Part of a small language model's weights.
Size: 4 heads of 32 (2 for keys and values), MLP 256 SwiGLU, vocabulary 8192.
Architecture: RMSNorm before each block, rotary positions, no biases in attention or MLP, untied embeddings.
Training: a variant of Adam for these matrices, 137M tokens.
Each number is 500 + 50 x the weight over the matrix's rms, rounded and kept within 0 to 999. Layers, rows and columns count from 0. Numbers have three digits each.

# layer 9 attention query, 128x128, rms 0.0914, rows 66-95,97-127, columns 0-127
515533576466568501493482450526514500470448463526514483477542544491471460432490478571578490527549532457518452519464449470467476478503511485551511552452489514533446492515544485486526457477498521429477490432412535511494503400515475499485492483520474501467482539520510550475467515531476545387455530452491504561504594476550421477522521499471501539500529513549542435508515563564473573521493
509545486593476450409576508490464523478503555554414456590475531479509514513576531533509500429399608500520573522466439595611569568505618616577609514497493485539534424493491482547531525529517510549406505497471486519422568586609408524489482476506585430574505480529453554496418526530588493577567395497527471528445432509417426380489491509536571428512526544439458469497453488524508428550552
508505532475550506513445474552525505452537420566484490488547462517537481433508487572586511536491489401568500487517424494424500519462523449535507505445498544516444506528517521528499499482562570480494468526475493532537492414498522528510501483514519552472537472514515546505498470459492487451462540482467490444500532498599498514520521562467488521473500489545532490518508562544490515497469
481547406575431492435579571503462536544554601529366419612430498432484509524504559492545496471447598472570551524449479533629511549478585656532578463492561475531559459463481542578591530506504519496422503540413467570542524536540489508480472490520541386550505499510453541520389557564587484575544382456524452538456426515407409382486513500567583438547486490423454497541511459510482477559566
502442540505398524488469565588486514553536494478433424531499421489457503507494545477471514506436484557568521503532535509546434538531539532488510481456520455502507580456486503615484512456434496474502553613477464550576437503377503520438497493454523423483567456467504468486398494419606465510454452466516385442506479489480490477522513530581505533480540452459473533540484470477437472538469
476533403586408495477577568517515583538615588549432438622509454424541499477520534511550465503523549385608551505486513539600559499525529638568534470512552534502493467461487544493566491484400489565423514536432461513563508484539494470498422495533562415512481559535428477454445593538582450584529379505573368549449440571458413369437530518575621436520446449473527556500552487516473485617659
524490621470541466588442548543479457454424443442569555394558498542476466539470441476422593523541428678397441433527534540409441458514472410465476558458466540519454499513463468494438500507465478451611511380600568412454485476451464507520533510442463550520466507457564417516572470443436537434443599494427546519533525441583616607499547478441410583484535494551504454591437529561462568390408
486423457468515535470523461500598570447506485500395501534387454469494546454510561537532478525563523431588497472502508526490463571436491527574514508521498509448575495528471470650542501546499517463429493557483465592463475483509513537533510462588498539500471569479477483500475567532512452531525414462511532489494491485502529555531470442550554475519490465425485500470550506533457550546514
468441389538532497408508492598557571543544562515427425553540465545564502572547542604569480591674542420517538514565550525537500459473522542531498489555432429466513506405488545565506429572443574609462520483582504571517398534560485502474472558506542501460443518509467463562503560447571500523520517479551523502530445552504485495477510548521487471539538520485407540476552417458565440598612
426516430560480518439565460513512497513495534499372496515478556370543513446466475512616481423526496356566490537446512505496537473496452634551468510582441573410526552489521493555484466578487485452386502568446504545536484513607537537504456485559496507511474483555489563505474510594500491537582448463538493517607587522468451510543495459484589494463448524494492522428570503481552534563585
555492428546545407439504487518542502513465557564425538611503586451556552458455538570568387445467499450583494551449580594370568543507538551606513556594528544476474557489625507512632407493404457545469531553514480456536533525571535556468522455531530504588429469476569521522417587572562476469467478549553466554458526498426446419574483509471484525499427487530455415559543541534578529634575
479522510493574507501513526479540463492409426476575467405563581477459509576513469485450440525597399471485489525576481554471499370494468494464406438438478452534537483490481507427466568512556482381540487532490532441585437470490465500556527583499497516505554460428553482508590424493479541495417522477477485518535535484512416429541537454479392581419449464511525469495467553536453551427452
546589542595536545461549528428476512407454424559407491455518507560393453354537548487487500399349500495606438588381435575550533523611517565546505413529443583533550461556551465502492531501545526468511577547455543480513541484462537526527518345572465470540545375516521469500424465576550498479510447507452542472444496471523514570563505484453582517455482458423498519575476541434390449470431
524534601463554559540473531426428398515503398451639527461565559485490457558482401329382535539493534539401501566568454457421531485565490419400450508407501418563443488511508496378429561498515499487546468482486544439445489441433566442522498556450462487545539473477511553520562382419369511473484657557497476446454529448601494478499443517408444533388499476535518544506439492457458492377354
555405533451466415478460451549523455492482572559440526511481585536462425553512428428499502504468524528459503481576571498498518523477529555493553502461480484522448497481526516470474458497461566543496471475551460504474401549475456513515521541435488535608398547476557457528488629424540527533575565519563449444481481538549600536474422486458562470436541550553572513518495446488542559523574
500444322534540469374584540546471542497479529484287465603444494520502594454493578527469425507530563468661544541468542471545488557559509668570471514592485511361575608488610523562571487524492427575476564551490566592517497557481532599521423506547603509456436568506498467525413623493562439571484418457576474579582453464401456458548537418560521510590508486429417443481529512476563472639641
504471480448497488528389498474487513525435505499418616554481520411520532453411440453570512523466530404476497441530576463531436483532477489518454587472575565567487632584545522569578517641501456444433544560498512562499597516510458597568489517412598456608503454536519526476471505586532509570471342503501353493436562466491519419500541557480551467461513511535494543546643573532516621580427
445455435523456538505539563538527436536590537477439466542608406500485580451451478533496558581486523575501474476500498519513467577524439464489498498432548571450475470549539548472596540440552474565558544588561450483433515482509509484495489477551523509415520537625568385393477486431535426438404458564459499467433427505508618426562506483567504451457489456539510416513521491554475436496500
515465542557437592471522509506471530493447458480431531408492560502487503451480422452536463456443492450481435512505497563479482473571487541448565509528425546492500572526513450516424548584479566450492544530465504454531525460399556529515486446520471522569543389491511511491527426474510470434543531508503508462474632483545527515520530413440531543449499479458471519496478570490520522460416
542545443517455545466537443385581513472402501462453516538411478505457500350502539491479556459485468616489442513368475503425541579643443521565515562540604623530540575558569470432477523520536413528526524580370588561524594535419533556477516404578502499441544459482469467436464453526457416560575415500507384474549544490489537480585460543482566505543599508630525503520555602505542548550537
522427509464481482484503433480502548412380498523517565365414533632575414545502434501517445461494470411489503454440432458551573407475602464439536426435493491505507522479445413448455573603530451460539415431409517504481504410504574543610494489509522504427450494426488515572462351546462627480475548489505573558541593510572508603539557432419538561485561488534479467448490498435553493513491
521536506599512457461599446402466494469498463491548489405567567538383597506615544469424464437491424663548480558478437520451664432512565566492500462536360508453544413474535483482434542478547541560585585492651554530445404428480405535487560490540392502453508485491543596385528523418498455519576613530538551490536433518531377536483489482338561519585442514476496555451439476507490481412557
544472552437551447470497465495400435510602528550545576400516424540562462538472400439450444601473409487419573498551495414463520497496501413487442493557474549567554455518512492474496560461551496538487486498509499464482411423557521490574430514477492577414512650523589474483474445549365516539482615552429484480503520449559530562474449440563435494446416484555497478505528486462443521510578
517385511546475555505526584525447506490487454445472554418520518530529502550466487426473460454428517418482517487469492454514438450599545475439559513485461438489543573529437472592477511544503487413506520475480541472493546470487567502510512502458522486561442536484484476507556435487575505479506488522543502526480566471505546534524529457414490516512490494393418428469483478469524455512410
480510517496506561476444489432516414585503569428410602541507517405537428417437435438595512533515628492388522513545569537483498507491445600432512524466466511541438480469393544481530450499390550582526468532499424482438532530526560463425506509503548472441482503567523496512516543489508457467521417489520519515400499479492604432507451458568577454510602638511482517592581521593476519493484
540571484448511382470468455423450557502426431422522518490430483516531546541548514566500459466590490524540511452528490468516514394448437526483408435526476528517611522460515523494472573534493469474471548508505473579566505422448422518519456545535475462464523456469481510522567480504512502571525501506483464471513542498501438513461515421509462532564456498503466577471516526601495503482471
556474455448512533511521500508478541481450501515404490526443426500435479414460475440446485557436519511570477587460498415524502507539465494522471490491529562538491538514515438434546527474505502486507560593563672556436537516411515566574480511527522560426439485448562545532477398517457467476453501569531506431463499506499553485451544469481462493466586538439538534563532556448490485513450
499543464468484375509426480518549507460473393525506423453424636521469568432473478505614492590509417463481511334660517569511541435442445525463489490406596636494527539491448535518535539562481492460539532475621431510536461479466413514579499512435559489564499395499516570443544550527541610582453423433450408378520431571497414475521620553581500491486463425516502554506534530521448607516557
492461444525439535524515516592588534561545644459513438523451468456362473518490495554441477490645401604560429588476553556448565430536429582589558521635434447581464585504546518463462428473518534547614549416478626458528456462586458505500376495497528497528548517479511560443537578469524545418637538599449448571497458419461415477498388548483525628450452464494450561543491581477528476505611
516423497489435451444478551503497417456483482503463572547393533445417541488512451437476474549421557511495520497522451489441525535510456526516482420444601539417525559475511499471508466493499512408565520474584537433430405501425592520475476500479434549620467506466531488454567509449445511461503496571480516498590516426515513446557521417517404475448497551451493474496473444491486451463546
494407504470548498587444493584566489540407449507503503411537394507513501584444469492503492548608483542488438461510513457424492520502467400454465525496593449476478502503484496511521509473525488494615449488519539519528451487465576444555473497528486514447481542488566480429522567481461460467428537369447494471526488494522559608501562551503473595470489538572479554579487543472564499490509
515461508506476476517481488537477492515473487473528498509517480442491522547478474481516500526511509524518467519480519478439519484501513460471459520465493466484512498502467447499538509475451468473520490508481509491546506449501492490482462543501484520451491523488499521463487543432476464490500539452480524519545519475526504515508513522458505517515516530537495520528521502520530494473486
535569488504490502457541522462466491442544544485508467612483589444478481472511538502505499459407535502508522540479524566594526526479573553595532483502448524500485519496538495525493482541494512503380520493510483510482529492536458525461505499500455506569520443485454471550451466469523552533513433582515514511454524509449456401511433491499546420578523495469538488464527468541462497504470
513489492525479515486485478506487507501474474488475506506508443469481506492518518485522514513518499509517487521500483488479490518499511463459489507482503482476514516480470485499510499512514482473495510509512500497498520484492540504472468522492511502479461478476482536473477521468484479486517500466479489521526515480537540545483537502489490540509531516512489537557481499497565498494487
525548464508467523468542528490485486452520514512483464570451560409425492488496539491512509463363521471498493556502523524587515476476544566550538493509453551506523490503488473527507482546460485469419526519489505506508507507510458506450495497488466506546506475487470527555445486495513472529510459563542488519457542514481456438491474467492543418548488513430498480475520457533464479507466
511457484513498491515474558519516489505471500491411515455477441471468481500513518489509458517461495566511484520514489482510500511486491453510512506526455506467483504487520483523462460529499491488459516514468478547488485500441508527451469477474499486476482462461477486522515499510505464516481499519476456503495488513546523570517523469546511497488536470506511534531496472515519523529481
515554480522454533471539502487503482470541528503458481562496580422471505462533559499512544455466525485510504526502507528558477504460543604534512499484452532524552472501478483528536494539419527499392538530460485509486527465521480539490504489493513503522509444481443481540428497497521496549558460543542492548490484543496479465512494482464524429562480513440493480486486500555473488539463
475492571481524475554436512510495530492451471503551514420530419569539472548501436471460481567536470622476473427515493501452445533526478403444480501480526442480482497509543478509443574464512465495554478448581513458489454470470453459529480501466484481469496577508565432424540497471445489479449541460454516512499466470539539583510505479514454559495566501564502518555519523446487515446522
513481473514514518502533466465534499483498482520390490467465470486528520429535571558549477523521495469535466514484521524516477550510492484556459487535472565471525493498450457559506492524505522518469539552528463511487500523477478530471466430533518508483453487480456449512486537479504439520531451489483477502502463501486550568573488462501545485523507458457429515514480461551518501518474
494481455513498479476532485554502460527519558524421464510509548490571490500519564548500525501644521492520510481505540552556454474513573534613492536556433524445510524486479520514508467530471521550458527490558466536475461541530489595507483477498525495438444453445472502549446534504561511541544442498534488534527446543452531471487518489503488530540500517500443527440510484522554478533526
523495503529448539495536480514504479518526520502434497540460549453504540445481507533481535427526502382498462544474509493483493452508512575525502515527462543463553537495476499533490452487454464479405536503470493481461543517527517475498517510533510546511448480493481552505460504497488506527570504500499528510539575504451480454460527517447526486526419530466509491467488499526506495533510
495470522473477407456468424523544463572479540537357534484520494456585512423468476519478556464459521459512457553481494515391523521511538544475473510502457559447513553500527490534534428538403526555424465578497506560459568502476451506423502475520510553501490405516544525506406537463475518470482533491532551539474518519451506494479521510463532512512444496526480466536494535523512491542479
469562546550603590556526557502494493447516450493596445411555556476481475543460475443469389542488432490499498486452524558487544392570567536444462503457545517496482478527481489443518551523611510459630477496491547398562505451456457471583508558468516497487556480490553543431602389541513514478490487459492519506565515465563401435515549501506505533381494457509521504446523574430429547428480
562452567506509668486505560392480513428455419446508535441552522540378463436496394382543458468313518449537451559495447466413540483539385472427532470494486578563517429520496469523447505506501522408500486528492537536490524494436547420547551448557469532582526515539553461477598400487444485415507504495439512394420582409601556538553507438485529432450553575466509490550484468474408506481385
515554529498508503472475614430463445575534392522520470493569577518466469529491462300395450520419549523476561588565486474504598556561455426349490473417530426563427493490566575362464529479586481553547479543471517526475483466465595505496466539502463488480485470518579470442581510480475517476437618564519458381451447417571434504532473510453495516412437426477542536584457472451511473477446
479475481385508297450438480528503388587402556526387488481485605526464483519519495497448547522507604441453538503599564491494511505389522586452501563471506493423437529445597578435500414478412507601491443466554450529445410635482459578485488564492492606474309561492569463498400674414494515539502563501552463436517408547456532538469507480504520504481502530628557488550503479514548519584599
521329392490415437363527545543481549492471482453309417584553516534403579547493493575384532456575475588617483630411577481486505537535498531574500581549418512349600599509608515539560500538493451592477530461567653546481494541502534613518532522562525556443441484468539389561453585392566449490461515476608437511604518437411457506465492529347501513568504515509527543469478576504616405506529
533532549445431462573446502497517517505452467423435538463568570446618424366331407457557600492430591351485479445500600471574441462516541476508462587455591610569448662620553498538527497607509500412424537544413407630484593554506428616582514418514553464624500412510505456495479504576507513564467341484519341544436572465513566480537514509422536509491578553550431582655584522479523626588383
414491514552477583540554662535467499438665539543478474568659368478537536486532507511503575634559494596574502458497464482442426553571371441520475433492628534507461518585525573495544630453543508550529493616537401511457496449481517511431500486512474403450623504544442348459501449458479460422462452573439438514501447561530606401499500453563579450482450377579501498493460428479391469433514
553530606579568634502554574446451451421466475420569524388553620526465460409414392493512401513432460437436444546446498603521525428563550486471503556578396558559441480506492484498432511541460618423568493444516562407383495494448492482567543441532554468618530444520510539514536346585467450397569476520471572489447602500497522483522528495471499595461463525457477508509540522451497549470402
511550409567492671461448410373518576492466548470446528498408456571413488328522561477513487486435483562461408502358438481455524565566480369683436580593547583568595497569615409392398511402494427569519519588371708538526582459483506569480500402587592491433556453565517507492447474548429484511575441471534484518552510498451535496501551593575528476577519460641529387563582659423583664541574
529478489483520457431547443474474634454332458556557534433364553498585412594502482514473441420469463499477520508425562551601645373484621425440601441508497458555497422512397398507438551576541460385578505371454509503493487440542520575636563506510529501494388491394554465500540359558478523501463527507503580522537536476544540616524541474436452568464513462578470445363472616391595535456506
514655515611573555452533481345466457429508487530518459312575539616413621563653513417344448475584391666514479539440425559487644422504481550440441443574329430457564499441540497480470568493606505559652567392701548480418331518424408563527528564526413488384631596452500544510550516447456494519542596500483560422583439557570311465494470439276489529634513584403483580456385407511486426366545
503432522426451329484443470521400454491515574528438591465430396514483521465529385460473515564562477500429520476522582364481455549422444453393531500558571575555542484547531537424475533475499493591431489510501446513545513463521605500514435559444475565423553619453535400432473530538409591526456511553401414450435486445565523565460517449651460506484466494607572507541553491460463567574645
491465581554477529495601565505458481467473405466553494431603594518605484574461514522463423484466538505495514516439574510486438405603544406504547534535490468537485584516434504545484496546493466386532504412487579425422520446481553559557520526495492542572344508473475427491515414510571446453548509591521545522455619485524582558534503470410483521517428435475448515442507491494551460471344
483573630516578601484520588388458363533507492443476604491542573463471370410419359395579482504353579496364445555516478549445482478572456533442506552503420532579476380483428528501498438529407606524596393463425493402346455462483463444444549436475484400601497499599558527572476445510519472372566443449520565621366567486467579349481486476524529478443530580519532485535561492571456514389375
585679511516561427550599483504425526531366355499624531466500555499574543546557600525375545437506468571494434462479474482583541363494563571514489476532487524536591561459473439490469564529478502395610566431430480535452525415371372635577473470537442524481519372438501536453443352538478484540517494568439533502415542574495450442505539361474489561507413457474464582440412535579504538437330
576431402473455639478523535444473562382496542473423509548436459572381538397511355426497474574529471489555445607392500435441590455521427500608465545503488598556409501500532530435573486541478519442561549536628761627398450580453472544588449513619603599508429486419521581546531443559460550439465450591521510370492485484446513487436503492458505463563626603420486532604538478485528544544481
515502469442489380459445458496568513422491430608469428444403570597483629457520447494666509617560451398452592278656475582545556468435443630504499474402517616435562490486445561515657568600575485409527525503637432535512346553498478455607519544530549476579558528504567612480610564608502631594425410394474457414568371564492446501505563451526481459560563561424470547550525444536387665568572
478526490561485435573572572583551482602517563493575429581563575481425459564419544593408478498606397619633445626432545529547542447583551628606472509548456515474444652502649429325422468446573506516618472531474633472487497505502487555430436481524503461456529444445528554446520510573502482423558492631546390614646488385483412486441387488382521618407488429519477532514440552420495411454542
548415556456380449454483570516391371420502426461484546602421510506310567519604462465500495492383576515434504493536418522380563520535402533494472424401619441446560484482541551422487494482564480429597466470560582429340394544413578479449479491469392559652450593424567438462552538427412553436474568509465529456554480420515451378552478414539424449419591614474612506419462433503469475423493
# layer 9 attention key, 64x128, rms 0.0912, rows 33-63, columns 0-127
426500509530486455517572529458508455501491546493448543465544489556474454558472438456484450469508544526574528527450534554564489563498432553447548460554424527528498474567464587452432625565614549523593444492464511478511425433480555498563545550555523438440521482494485413467459445565496568437513481585507563479485479415562492615540454444462501545483541406519534558552506480455461408415493
433496478525483539555500554466492461475519493488481551440480509577490467491533435472525496555521479470540518561543539487471452531541446491453492488513447534516490497527457575480459560528578561498548455486466505488442462447499516486556521442524518467399445495498481448509506482553496503468587520476505513508457465483556493573483507472479512531510497467516442513543493467477471421488558
538454440447516514493421523513515541505525483450453497486442489450489528457535505494498548562535434473480485464548445415456513462502567422573444535490508512476518513490520474470577418470425439474400577477500516535490540562453518476455468453430460494498498456495479556527595571466451444533454515440470418509515509553462512489463565544497521545558510592473509486512500505516482581577498
475503506496519501522506534513511530512481492476482546439518502562507496474492453513544503547558496497540485543500477506503484489521470483470547477543469553531507503506425499482483521519522517472523506448472494493483504487539500476546498467531483500458486483483460471474518488536462512470513531492471476569454483517520520582510551459473517536474501496503466510545508487448471450504525
552456541448501528573412454495501512527521509457423465528466450468507562466557555484516542509461449467468484519583446466477527499514557442564485589466504491494538477497529435464555438508396466505414579456453503495549573557463475552421484475422500499504468475523485541504513602463452523578517546478501473490534510554463515450452578569513500482600484581485472469445510513536547561601566
523496516383553553575485454448489503534443475515608478511493529535530492560506562523588529551447438496429486478518544421453534419496574565535466567545528517525504491514455463483493477520457545559547515431446402484489526477507441479489481479518504547493500455494492491477486511522492469508533542500496536530462477565558468489460551486475488503504482424469449462428526527507570507469535
548476532530491547560460433458476480529485527491479464563398487397489537521475524482506513510494462548442486558541448451466518484470587480511463601498468451450513508487522431494571441469437478503465535458461502471468544523466446512460489500412492493534477553501443629483497614439514466523478501483526488450545501547431460450447544534538477482578535555443466464515508466559505568547578
508517513497492497473499510489461509483520472541472514448514469605467463535519467482487458494547499498507478494505525565504522478543415511432471423504476466564528508510500521481410557529594532458551466518431474565461442482522588482610516448577503489511579530466551369527549374606504524460526533535437523559430491476512544571550474487450508517428458502495520496483494538458419419476430
500477514490416494551481492515444475540574555439567501558496490461519451495537448523528529538497484512428477473547569419490486447529538546511489543497465548484502494540492463522476459472481529564488538487420454480558506431495483490374511485434529442521468514552514518573461548504472518558601575453480517588587537508507511436467509528531481490588519558523484509496495430492495434532591
575472546497385495468451490403502518498473448390396554489382456423491612415500473495551495472521571436541503554566536496521539450493508493570513507540547522498514455485530483598582473490444459530430529529470502457455544450439571470469486495500490544477427539481514613464447684463471546552481468487486423410515499512463451447559515488522471503572559442476475489538599442628448566641565
508471449452559482483491549531519530533471499482423497490470491465543571480544528557550498510491512491548537510550503485526466540473520530534572523523477507456495505509474491505498481511499497525504539530472516543539501491524461515452511532480518458454456496506480505492506565435510449544507474480513518492492452500518531576499548519541484476564513515516421460509569490541477473530577
463483503559436510493446486511552500512544514449453495509460449547469488521553445458536525519526580548560512508481510498579463530456498496591514471528469427465517468533548519507477543493527511506495435459428469526479508508506543449548526508513500504439500541502495419488457522428520467504428445479467432335430470503498499559518490499464492521558614488519575523541531451523443470474524
518527496534507473445497614551457454476530544515469544474560513563385447573545451435467566485485561556542535574492521556502480555587423488397486420545519447485474519495549541449489584468481518486502408542444586503463518470543600447499525503533496547543582569443533359522493438491544414413433437501513488470394514437522592507632411524439511508381420427562638471540490545437479471461409
455616514553588554610555524632523553524570524590652434466593514630486413564447575525481503440520394498434504465433390473484453612514487381427475437505580441538493541553492409366378525497598527448547434431526465516620548536505464479550505505536474473569681419499400398511559423563513496503481519561492532601486549524677519648390518457408496550399490547482476589386387535390516514364443
492549523540509595440578584496423466397509514527519526446562487532485391512478449442444498497445491512481492510482495561474484514551438429397473423565495436550493489457521467442495564499532495451583428495505547475449511458502599450486518493530493518586560506474540435540579385511481462378492495514467498507472581466565582508538484472461548501406477470486570481446505489451505515413424
461515506466367476438460379489494510568511521439386462567413473459554603453430515568579523474523589380456536428591564524543510557428454660563486553561529530503538499453464462637518402484420465569473494578369360546550457478462535401461538526537509480507509591581537684532344642415513489608490435390479550531498518543478465426526488471527506515567642569442430487513632418717449546723572
529477484529503437571343421455531514520478496497456533463479444454500590473523495473528485526494529503503442638449502482468513519440522524559448556552450504508515476537440523487566484480558512480486541469443498450492521479462472527498502493469497504428482492488519517436301625484478515555481575529465533449468479502464446484498573578484456536628563510543531403589512482607480483488530
509451523416501459473494489410505514515444499464454519462477604419585412458361417510481487516494562504329489491473576603608466406503508508428510545490433592717495448551468493532446464558502512414540486497354454534523497472425581583511534452557561436572483400533599463601465461562450506525520439475489522518453444473487622545518529538447531409514552577473491499621618524448487586498490
493484615439499531458485522568493502452523450503552523496508571513613423488533481499640531527490584462560480434581533517477428494488440453605522459542540538527496463501549528632421481522441539469418442479487418543498491509512500452467534454529413530573510460514504361530630514455472475491427428402529423304373540528470518525635452464471471464366356520449471566506603545510495500562383
430483485512501511464553529549432416417458551577508536568498578435572370539478555488451510505422565559387520505444500510522476538448593437429519541459438509490458461453473474456527426481464488518517416481487492582449468517576480495383521508490498456586446519554565495599507450515555447532461503532571484548494481544427599482421548573579505370499515560478493428499569447476559523486527
506521425481511733476597553386409504497465578512345558464504476536505463347542444476568473481511512535575359594555513414526429546512515341566433498548391536570488519466585432522465530550377470521463512532483463573485516480533476471373488453557585529468452413490460465591523536552476552468619360408570434495468581465510502508490581465481553521509560510532393569587534512413533573618537
531548554568495513543542567408492512448492531466491517440538575433588510527398482531388493552509494539398555459387548482620420482490559408496555614468369504547491470502496456574503455488433466484456629470444481439621512526486423590400543500388501485511429505558453485565435419515431449587479496512498468542522546533520552599406650585503552458555548479479468473546487476482528611478496
447612299515539482465541470516480509444424529531481510586430489443541534549583598486347396509498522632550489589418424536482526593446552472563441491422545421439487558468526449401582504406635381547629539477564559516356494533400521537497488560515537497506456515490545593528541562470471487479572551567528465506658460504410424472373477359485403504541546590464463488446312466526545399385516
546538470568427463525348476484448564515435546424544555489499542425541545555463484542519495495623573433487417473504435546531519414420446545539570484488505515528456507517527453472491444569490471485488512448508397517638545586467604472510518473346422554363455524443419506453460582411439505489403559472430552505429541567612497560542548377422473636495522514422579455614426413574488553561547
528452476450504471521520568503464514429500478451557532571481524442588415509447519546430531531448535657445533473444555476539479398476599438486536563474493485485458458489523495504516493480430562526423481448471533506503515508534451549427488513439504467529403518531539478610444465494535448533441495466522509454529464551427580456478492619489564355546479504503568458442552506504580470474459
511543525508558460517492536572375369532467536526573530453523535560548456471546457393565537480347559493467541490519483543406437612489457492433503458452538471500472406522481481473501473489389531481385398487411490493475409495578367368452561490511524477597463598534616505496478471480609472518418468357511486560352519440451526477482607540569487441422552514623532263547520460556409619510414
511540404427515407447571516553484436536508475568503502446399592436563556537454534544320582454481431636432611509494476494623493447447583425541589516464469501539518497512461517433444465491475443519553495565531522567509519624513582568502502554549551493480491596463553551560495352493435465518502439432550557449485462515462544437466477462474469400455473507459495484509451543481620556484534
490409479538449615531526472427537441408451551385453566497519534470410471374529521461565558516453525601475455561504454506569477463475501504662395463468460591596498552494604480365441464478369422487543542521435564492381509450475578537406467442539436497570453529485494452535518500504552587490465492562510386390459489446445594430560492454518542553580585506484500511555516487430550499527481
483580596409500448485488409497525498529432452570461491445440531468490552508513471514534390503501490326381490403535431542539534448432468595493521516438476628595569501483476563554530463553592458411652524466447366515520481535469508546640496414529496504480459386527488570457545450594417572522542557619428561571478426513519495570433514338483429531516532592480386638535536505501440560530463
506393435664461696481497614424395555479521576469445522602488504499347582648567527488518516508427433520545539638523444479508558571576483514555470557456423418404492545492658524462430468519486491514498504594546692539429487525439538592500446533435490496559534500497498604543509556392563425424593446564595450480585462434498453406558424571417311456417510506446461500541506529419561485478540
552491505538471457545513507492336493424515445572404517445492426442446540593557446349491565542415561510454499630446512470489466484415554540484537497433580451499491543506424518376577501551508439526532520412498513497418457575507558513539463442439433500501354579528531455516431567504517530496497589585525557385418412540462492392468486468520487467559603574435476470436475388539449447437526
# layer 9 attention value, 64x128, rms 0.0762, rows 32-37, columns 0-127
603479540554513501645462495533427516537439489478522509552389551526507447509533522573490417508551405465585572404536496421463416517458530480448612469393515604572485557564510626534480447537438523459564382484478520620501581439485430530477544536491434514453386536597545529536449520491508586461538641478480426563563609452383447506412519448542497415466544461612582457493434479524502477536491
582528541545466522538417516555456501522542584540468490517447444500497509446471401584470473568493465538535544537500566608527566421526488485537542348407580518484521476554548514520532486569538504482488566514466490504566548408491533616643495500533589607563563430532435446515527525547494525501547451444500470553539439507487463487518559362528527503540408519460486534509517567541477551434499
615552494449534490597530503519442451445541447520490580603521568446550407531315522535570595436493506476479534547524536527629585522465459483448476486379484394369591412429436465538444466482504449617528496524528527550478469395395478485447541453483468530523565567382560513472556526477631398473577392505502541571428449488481476522527503449416485600549524401488579496508520495491498472548532
561529466556485475577563534400497542602588457501504448496545493519538439514580523399539534438496536456453439421466626524563521514541459540482482432516656456570546518530496388506537509392406482460589444463476465416465579630470555347569467518520567438424557434481499417383436491423465660587484520414562404467498463401528557522569602588595529491526545568362453474451376614573516381431517
534550446580556478536446470494562541413622436520562501501571537602524474516463580512505451456539453483563476491607380462461538444563447557436548527402545452452579558583542479535454458511474434382456464403482529506416613577437531535564363493414551441492468411486433554530481480496460503487475520463485407506481431523311542568419552556539611484527490496540555613472452443509486560457508
485564499474545540577412506411474567426530493456516562559423553454644457592504624423334530535549514538493537434417426492520521554534513535506417533441506528433508388384395556456451464460595514572484431463463535565465606578458458532510581501470388589501636503370533521448479524530470626502572397468429524580496525436473508607563528571524445413452485580520490518446533483490412521547532
# layer 9 attention output (transposed), 128x128, rms 0.111, rows 64-69,96-100, columns 0-127
553473550571449483452470492417522575506464522508539483465611515480440489455585523497533583459492515474589486426405366422612585400430482481603478589496487526474460453499530421428604479399413545615420500475429551570400518551475495536414506406564416477503677497482514506477549483534459563449561543487576521400416590537469483520422554622545541531437535563469413454447469486412570579562452
498518409458493566406546528532476472496486508496447460501503458484507510476559492388503528493444604450510572607483496428479485441513414464530594471473452393428452452458498515501555515436591497523505450503498515530486493494509517424417491429536475511421550551550551433499464592452494402387597566511540557454508590535505493566579450467515517472466532544525521445454513481451435478531564
530564493513511506524471416501521489497456549586550509559531482459675448426456603459394458519569484484520466477528486502532561576521528457486442573537513558426460539408484596546609438509487471488555579582508396434486415413389488459502571561468549508492516585522469594561510468501370476603482487473514478448478550483453605559511512472459419489465568491421475401526509454475496503490500
635443546560472510571567465550468438424448463517521439461479463544500503458542459538661534473543501378404400472332512394433530331499535445445577432561355478559527542487427514474513568504537473408370504519552460514646487472492437570636552511621549492497405464536455388568400400370443563524564482505434509534603517482446461633417603527417352536520523463516552492429455538470582427484687
494517466497560521502432494378556435609577512521524496552473513434520487437499436459540600519490550493487508451481469512481528537504489438448564570548509550495543516519442451428462565451512555510405490576461452528516537540509495561421461422594463525490460489545407472568466403442397520570531587473462508400443491469555581494378551528526481444490514473524494484515528615460454582533467
530527573488489458561452551525572539565494571483520613637510471488609497453565606474482362557480415533498504503567378461461509584377444545504359569520468674423472537434523540450511440529387477393440507583427540521582478466529600472493484644555510574543498471487539596490545460531483514560455409503429510456503470424517604588541606569556450426505545452475528420472537542484511541505556
521406541510460522506437559342563519503533575546565449509571524565416462473576497473511452474447531507687530494496498374620492425444448511545512544535458515534428426544543468448520457542449624508476471461483463587467483636488569490528527459549425503469624575546504553441551491525514551467554427506465447457501550484500569476478525629606585562527520593500472538444566434435609546534515
525528468462558575450546588541536463471471463506493550375460477469569524440512499384436510516441485520526514614523502453581524473522562466452578476456480415441482415476462491490575488446517485526459480495455469492476475463453591461478459396469371465490511524534577485504497513591465486533586616525539561462460533569564494657518472455490451457494482475597531408422530524519401550520579
467530502416386568490494436526560444481441541610391461563568563411577538418530497527401450461579594564513438485505531499579565687454460459500412493470413560467556501458611547534569429467519463598434599526507432386515513358397451457419518539472521569487523536521585480533570520467442468522528543476433355461407463456501565473570504472538403444401516516358483461583495560536414447492509
569471452570465437486521454447450400541472494494542461532540513532539465542466469489588561458497541454454388508401433504429608385523539509533562485479430424430532537465389562451537554482473436411344468522582537524546497558479515514558522457530573440591425475558528434548439397457388490458468504480443464483576462486452489566399566515391378537537517511490565571443447495535498488480552
455434439481567500493520458366536384604561477489554477573487486457543448497556398499626579438501577505538573510532421489476523473535442438382621470549490485488574597470467538471388474437547557397569430529434454507583545534453513427495483493566494538525510550549436507588508443515376471483435579476525522458484521420464566443353485626548473456519523388481608522433596589538490489486477